Each number is 500 + 25 x the weight over the matrix's rms, rounded and kept within 0 to 999. Layers, rows and columns count from 0. Numbers have three digits each.

# gate: layer 8 MLP gate, 1280x320, rms 0.0369, rows 652-698, columns 240-279
# up: layer 8 MLP up, 1280x320, rms 0.0362, rows 652-698, columns 240-279
# down: layer 8 MLP down (transposed), 1280x320, rms 0.0322, rows 652-697, columns 240-279
gate652:548534444510515514433513502477505514465420464487501466530513459484435531465495526496483520539506466520502477481500493486
up652:478510520499517453454513468391482518456530435468494465483400442401445560536471624567459490510520548490529470449528546457
down652:440494536501513475516549501546550484530554532499513529510528481513543486511508445497492475467468529485514534481543490508
gate653:495513500501464520510470484508499492462510494518480495504499505502518493494506505515468494497486509488497509510474518506
up653:491493452489492506504521476490478511512494527488457507516506516524506513495481508486486531468497511501485515476496497509
down653:495523522535514508517504503485517511508515497521511420485510485504505513471511510513483496506500503481459494475505521523
gate654:538509458514529468512490471500499493488523461526429478523512538552506509493439484483490551563501479523465526509444522525
up654:577452491530483497476420462501517499548463485496472479508485529517547568552498506515510499491479498487487490499471537515
down654:522505445547481511508455472505478479494471532489485465493493464529482498499523461511451494505511536482503503508574516511
gate655:497487512510492478518535498478492513494504492518539511498505484515484498504472487504489507522506514532500523475485527523
up655:512499479474508505503508497494498489498490497483497498510513514480499491483521508490464515511481516478504510509499518492
down655:518475526486538518496521470497505526499487515465525510479494480539496512511491483501509483481497528492510527478466479507
gate656:498485468482498481489478485518516471496508479523513487508488492503483505514503525480496493497482495490470550514506531500
up656:516477490515517534483543504466488474475489535505510497478485481507495473467477477491531464548509521520475527499527468504
down656:508542481526495520488475504491536481506531517535453511499506452499511532477523512523496477472506526471482487526521519537
gate657:509534522478525506502503462502496493487488498509512490519496532511542478492494528471475531471496494508490560474502550495
up657:495480474525507481491500503460485467507508514503479462451500495536479505487502500553530450533487479498521487518493537503
down657:467537510462492504484524464506520510499484515496509506495498553535515465480476519508463501504519530504465519456490511493
gate658:523520511484468477498492523528513467497468479520536506528509527533468529452510513547535530521563488488506495497524495523
up658:521448496541525537522479530487494523509502480495466484496539515518498519531573478447522501516520508525502532530510488512
down658:522483515549491509537494507514507508505491521509479518547497502516475517489572476480515493534511451504519507541560482538
gate659:497533509497503456457481480498464443452519481472472501443516485469519496483502527467532467547472511486498539491502486518
up659:516496486465469496550521533433464465516508527504501462486519498520471516502497506507486537481495454525573470513522506490
down659:518488538482466520518519453525515494519480510454497508521528475478504503511571479477517487453498483474504492531545470497
gate660:521519512527516519507493508471508478512482523469527491488526498524515551455553506489524516473468435472468463516464534460
up660:512532458535516489505526550517500510452479533522453501508488496503504476532460472450454469480545468499474528477502528505
down660:505535446493553466463489524535515539473479553529503503534485485514523480480497494464469532460551515530515511513520475496
gate661:509516481473500502485491468475538529489507465481470514479503511487484526490487499484497525528526460447458478514484484547
up661:504517523518492522506480482502512466456503501459480498506510516506500515526554525489520507516477484505484465513483526521
down661:482522491459505507485517471479532536527513486510507474518507510477474506478522503470502509511515498492490504488565523469
gate662:508513506530491484495460503506523510538529498500510484513528493475492495496474530474467486496531493474464470487522513519
up662:469451501535474523475563502502445480479507534541538446500500479511480471502514520540515506487494525498523527496492478489
down662:467539479514475455501493484508488512523493485528489506509506516442482509499506516516468523495517508484486476493488541495
gate663:506445503519544485494499472514500518532516455484521494470483463480469514554542514496461515481487499520458535477485509464
up663:483454513488483509527477488497444520443516539471530482516516518496515547495522491512487504500554508537479500489492524457
down663:506527478470542469507498537468545516523479481536487542510510455501501462493514550498493491477470490510519529519443526485
gate664:507452473585506501494496517494534507433558488524493505520517450484498468522503534447510430489489505449487509498536501481
up664:489495491478521477494442446486477486477509479508475504452483472507502494570488578512492479532463429531484517529531510511
down664:492514519484514493531462466488501475529502513429484532487501495513518491529480445508506523514503495525496529506473493522
gate665:508475518456486513526457497519482502447476497481494483512477445517498485525498511498474457495462500480470494527484518478
up665:518501491466491557499517506449504501494492471529495511527506462481464484450461509487500497494498473515491434501507489525
down665:504508531480518518504513506497514540497465511463523474493509477530502498471492498528484504467489486525486499513503521478
gate666:493493509529524524454504522528500462520494485502487499486486476493498472497522528512467465481503456542495535517509526464
up666:477482488514496472520471485467496489500490472483477484477510517492497453495466540513476502485502504562485440496515494512
down666:514494506516506486491519484518516488538453495534482494541478517530495492544484493480505481513484490528508523516470507518
gate667:494462476493497478502499493534488524510529493515517509500500475498513448493518513485475508516558516476516473482512526538
up667:541484491518488495492514514472454484500519500489472506487526493496540517437499492530518469508498459472484487512503511483
down667:544504529481503523486538469493506495507556539489457487447490481506496493498521483514527498502494530500499536509487502505
gate668:513509483534445499521463498513517534500487502521526491506496445479495489478489505498461519528527492531499537485523468486
up668:487497469475464526525512488465501541538487531486514474508479509508477499515506540482437535497505460504503517496482533471
down668:471492476486479489496524480512515512450513487456517569529529469541491480527498529478551519457503529509518472498501509504
gate669:510512545502445524490461499471528507523503497540498497473496503491479510496533517528497492481479471483522475515468505439
up669:505474476519472485503493499491519518472484515524521481483509524506527476477436514494479495505502502528490488530484471513
down669:473509502525488492538528500492512498482482520516483473501468520505530467466501510510490508530488473495552539503498484498
gate670:544448458453503510523499505508538482489529536559520476508480513509505529490514517482492493471537482520522493506444521472
up670:533578519438482541506513484483502534494501449452480530490512466477480505502497497488481518500470512475458513467530486614
down670:477545505440481545557510456486490516491519465477476504543514463494493488537495471484527512526444499460464508501542490569
gate671:494455470521508464500500498511512523468499469452505510528463534491476494512522518491547517519493451498502486525471537490
up671:470506510507496497512505493476480516493479520519487484471528491503489507489462492518497487520470513448489524495475479529
down671:461500493547527501490477483477503523498503517494463497490497519524510496486466481493503532502497492513514497491503531484
gate672:502497492476487522518482492506560507510473507468501534530519489491483501513509496510480497510478445513490499511559498511
up672:504502537490499482475508520472485483474493492549483526520495529519490502526532501525523513479468492501507465514463472530
down672:521501476513513515479506507502455494520502493505471455480484530525526507463472507473472511487519524472488520481471507455
gate673:536507483523516487470469532494479489506514497496491504492458506512515535492475497475468514502498506496474502537523475526
up673:460535541512465513501517492522506528535501523500539518470537493486479490540551512535477497440482519515519454484509505485
down673:487433516493482506502505478471484476492498478513493465480521512482489490527480504525505488499491521496524503489516513483
gate674:491505453480497473479486468474475519501489500452492472488528509481536503482521506510519501508514465499496497493514513470
up674:502493498478496500510494477526521487478508465552499498475508507499534473528473477515470514484485517512517515504473482470
down674:513493480486545512502497487514520517506514473531519520490477543481527497502518487516491513521511500528517498478516503502
gate675:496472478482576476465484485478492537494547467501438460420476458398510571564466575528503478483529502522558535541517515541
up675:533477527525512493481493505464455483492540510476510457453544465472532507499476514530527422540535495505512491502510506518
down675:494556511524528513518456473498551493497475512526525524505484476515529492499519474475447522436527479522504526490539483464
gate676:502520477514502472459545453461484509484514447497438494466485481470489541552522516516479480527525548494596516477571535501
up676:492516544460504524562499429499519509515495434529476532533477513509517522493490495486492617530501470533497479524551516496
down676:506460403507496493413495518528449470513424531497537467516497470476512480459485447500505425469510515484512517468497509525
gate677:515524489524498549542488541526542492484468509527500498484510485512525466491460508485528450514513451510493440518461528514
up677:503504522476551470464504493482464532515501513472522513491539475509494525543530513482484515519454540464482542457462517528
down677:520510509503532514504501488482491567483464489497503507502519523473466509532530463496493525500486515481464530487478512506
gate678:494480465495508509516487473458525499494510488488462507528521464487493480469476497502479501511510485484478544495525458486
up678:503465512492479520455489540518513494514505503524503523497510515474486509512520482472529516512459465547507505514469466486
down678:484521520481515519475500491526503474513494544467515472432511522489544505537493498493513463486505531459465469527525542482
gate679:524547505518480508513500527503488523450529489489511495496506482514494498486498477457515509461510485470495500528500522523
up679:491481479465484482486501518477488473473494481491501507505515492486513487492493524494522522465506488492530490529537521528
down679:497515510506494476482547495523531506497536464503500511502518511526481512486476547489477510512527479499513508494491526480
gate680:507509484526516510502495534487503525519531479489472507507488493508511494497493509482504435482483478476511500510518460498
up680:511487491496516520511531485487511510560497494481467488521505504496518482460544515467506463529493473507523517526473496536
down680:530498507552521494491542484512510488491521508532499499524488524478487479494509527506518466502517491542503494494479502503
gate681:515551481529451503474552475484507490545504524491514533485554458497506507475506452535514513478484533465533532509487466498
up681:470482494475499491514509525484532501481505517517478498485495512502500468499491514527468586546560487559500499501527497488
down681:530523506544478480484509526525480509485491470512499463544519533481515553524461480524530476493483477472496527536478518490
gate682:498504548507490468509511487520455477468528532477489507508483502505526505488464518529472549455497477491475528482489512507
up682:496502468524524516502500510479485504507502522526509530487519495538500485516507486474521446538522494534498478557520463516
down682:530549511465509499460527488481491458474510540493519498533492492513525531489483478517531532484507534511487521532472477507
gate683:485510475486535510518519536481500514539463511489511493500561463526538465494551481475500470478550540507505475461450458526
up683:512477516529464524499506477498478487494529503502482517467471542491546506500481512509487536504474493539478554515544543485
down683:532506513511552516545519474512441507473495503474471487501527556512509512522545523503465512539526536515502522495482531494
gate684:510487521490507496503489499486484481479486513473504507504500534500541484483464502483508467516516507493468471512510567526
up684:485557481498495495492478533504496518522485499497474504502486487510498476510497476467543508525506526548457506523513508463
down684:519514466506534478480501520486505503492490519514512510497479536518531536483478470486515523500522498533460496502503537476
gate685:525516534509535483478452490459480534452510485522498505503474466460541539558440565492491486524517500504480519559535483486
up685:525505517507513508503502519463468487515443495535507511471495524512503488508488513526450536529509508553453511514523520522
down685:492533522517470531506469482507488520518526456505504488517509501489509458494500526453540500534486536473522508510513535466
gate686:521517533512519521529486504486477491476504509527507500497511477520505497460501540541502487541490530518508451488517519547
up686:462481468498529512498505511499489518494482526510508474523488532491483552497507512488509501505479486467486480528512481534
down686:496515523493504510540523457515487446477494526485522493481512490474525501496520506526499480516506505488525468450484511500
gate687:466485504501504554445507491456489533516454514457512479510519530478491479453499490441467484587517456523393446544548494448
up687:505454528417542523485493483442509532511496519462483497455466504485490513518502493480536497564482474506443454519527482453
down687:473511532480502497518529454506527546511519498484524516466498478465519498571513496514543499494439511465468493455475498524
gate688:518504528516458541484540469499516487444485550480495472528521590548575517508473491560530501487545488487476512536520506447
up688:492540584445509481441499458465509499522505470501472520474494501536446495565517478477478487477462508455561505526465513527
down688:515559534510548500467499460531477509512510479527512542506538443476419477514493501461510502522459528477514455447488504517
gate689:497442521506488522523476481535478503409517467505508519474497523480482511505503534485483515578491503512474436470464513484
up689:513532502458528510456462478533445504518486452455478511494515546492464496516501486503503488459481498479451487479539478562
down689:488482524489483486493474515494508483506530510500509504507514498501544501440453519511520490512482507492486458497462543450
gate690:506495522542461484467459508499543484507500516536512499493498486489499487482505494545501494506496511529522468501520471480
up690:488495531516488471528449520512529517467501492467499511536491522492534510517547446496492524486488483457523528494471532439
down690:498485491479485559509543471515508480502489523495455472488502488502497474461523461472521479560488487504508459509461477521
gate691:510530476507541512490453550478511507547419481511552483452523527515489525501530496503481451532575494480504480519504515501
up691:481510488475525491494481486455519531462464476535491522496445506464483562541505554537448474552504521526518484463518513495
down691:508472545501450516513461502532508487454519515492491501534471512485542513507462550505519491493497532514532547471512504534
gate692:505518552503569476459539487534502500496564485492561512527484520489546494528500495473451535512518498501497544487487510487
up692:440517487485561417454545479479430523493537498522543548502426501428531524518508523503469522539504486500523487492469466496
down692:487465436473454496467491558495541482517512518476463499450530509474455469503500503497534476451476506463483450532541482569
gate693:525492468511481527502497477514509495495518535521480479454508486513472509503518501554495503542521517471513499496530480504
up693:526519501551507496495480536469477530548509466462461481493471548514482471500489488541514464448521509523464501497490566484
down693:534507505467459533453487520496449493509515512435467465470501482545463512509508528519517486541519506463486510480510501484
gate694:524487541524467527470505507494528503486509541497498491495512528531485524528478513513461481498508523499498528567496531499
up694:489571500499537513459565500507485469518499477549482528511462508550488526553469454495486523543466499535517484504542485483
down694:462505484487502461511501488490478471479510526508468494484488492520483473527495468489531461499476532495546509502571463510
gate695:498464494480482535496484479478479507514502492503487518466521495485492519529501494494472492521524475487507502502492507462
up695:497564495488512503511527475488496504513517504464490502528493502489473527510501506466480479477502506501465486520464471516
down695:492495570517525481482475522486513526513503511520508513510484508515489476478494482487532522489503517483464503516481491485
gate696:498470451494513458503545497483465463484518490494494474473518532518512519495492485501475515559483507524540497539493550511
up696:493502454504514465504584463459522460470507440474459537483484507484505520508510477495517503520479519530575515500492495484
down696:490492543511482514517522454502543484536496441482482523539518421501479549512525480481528470370499480536489489456474465508
gate697:491505503509478499477534474460482500415479545430528507515515503535512492474497496513497492518502504454533527495567484483
up697:492557518504512487476502514476428522533504519494457490505494534507507495482464486515478536527525521525501538527506488510
down697:530535534488525478516483507517482498542510498488466489511492521518452511487513537525531462493481527506455518503464498479
gate698:497496461512535506467548504495482541472473471477514446541517507502466506486484522516482492523489525513441484524527512506
up698:495522536455539491491472459475522520459497476527483503531447534462486515548463516526505536553536498491477501526491485478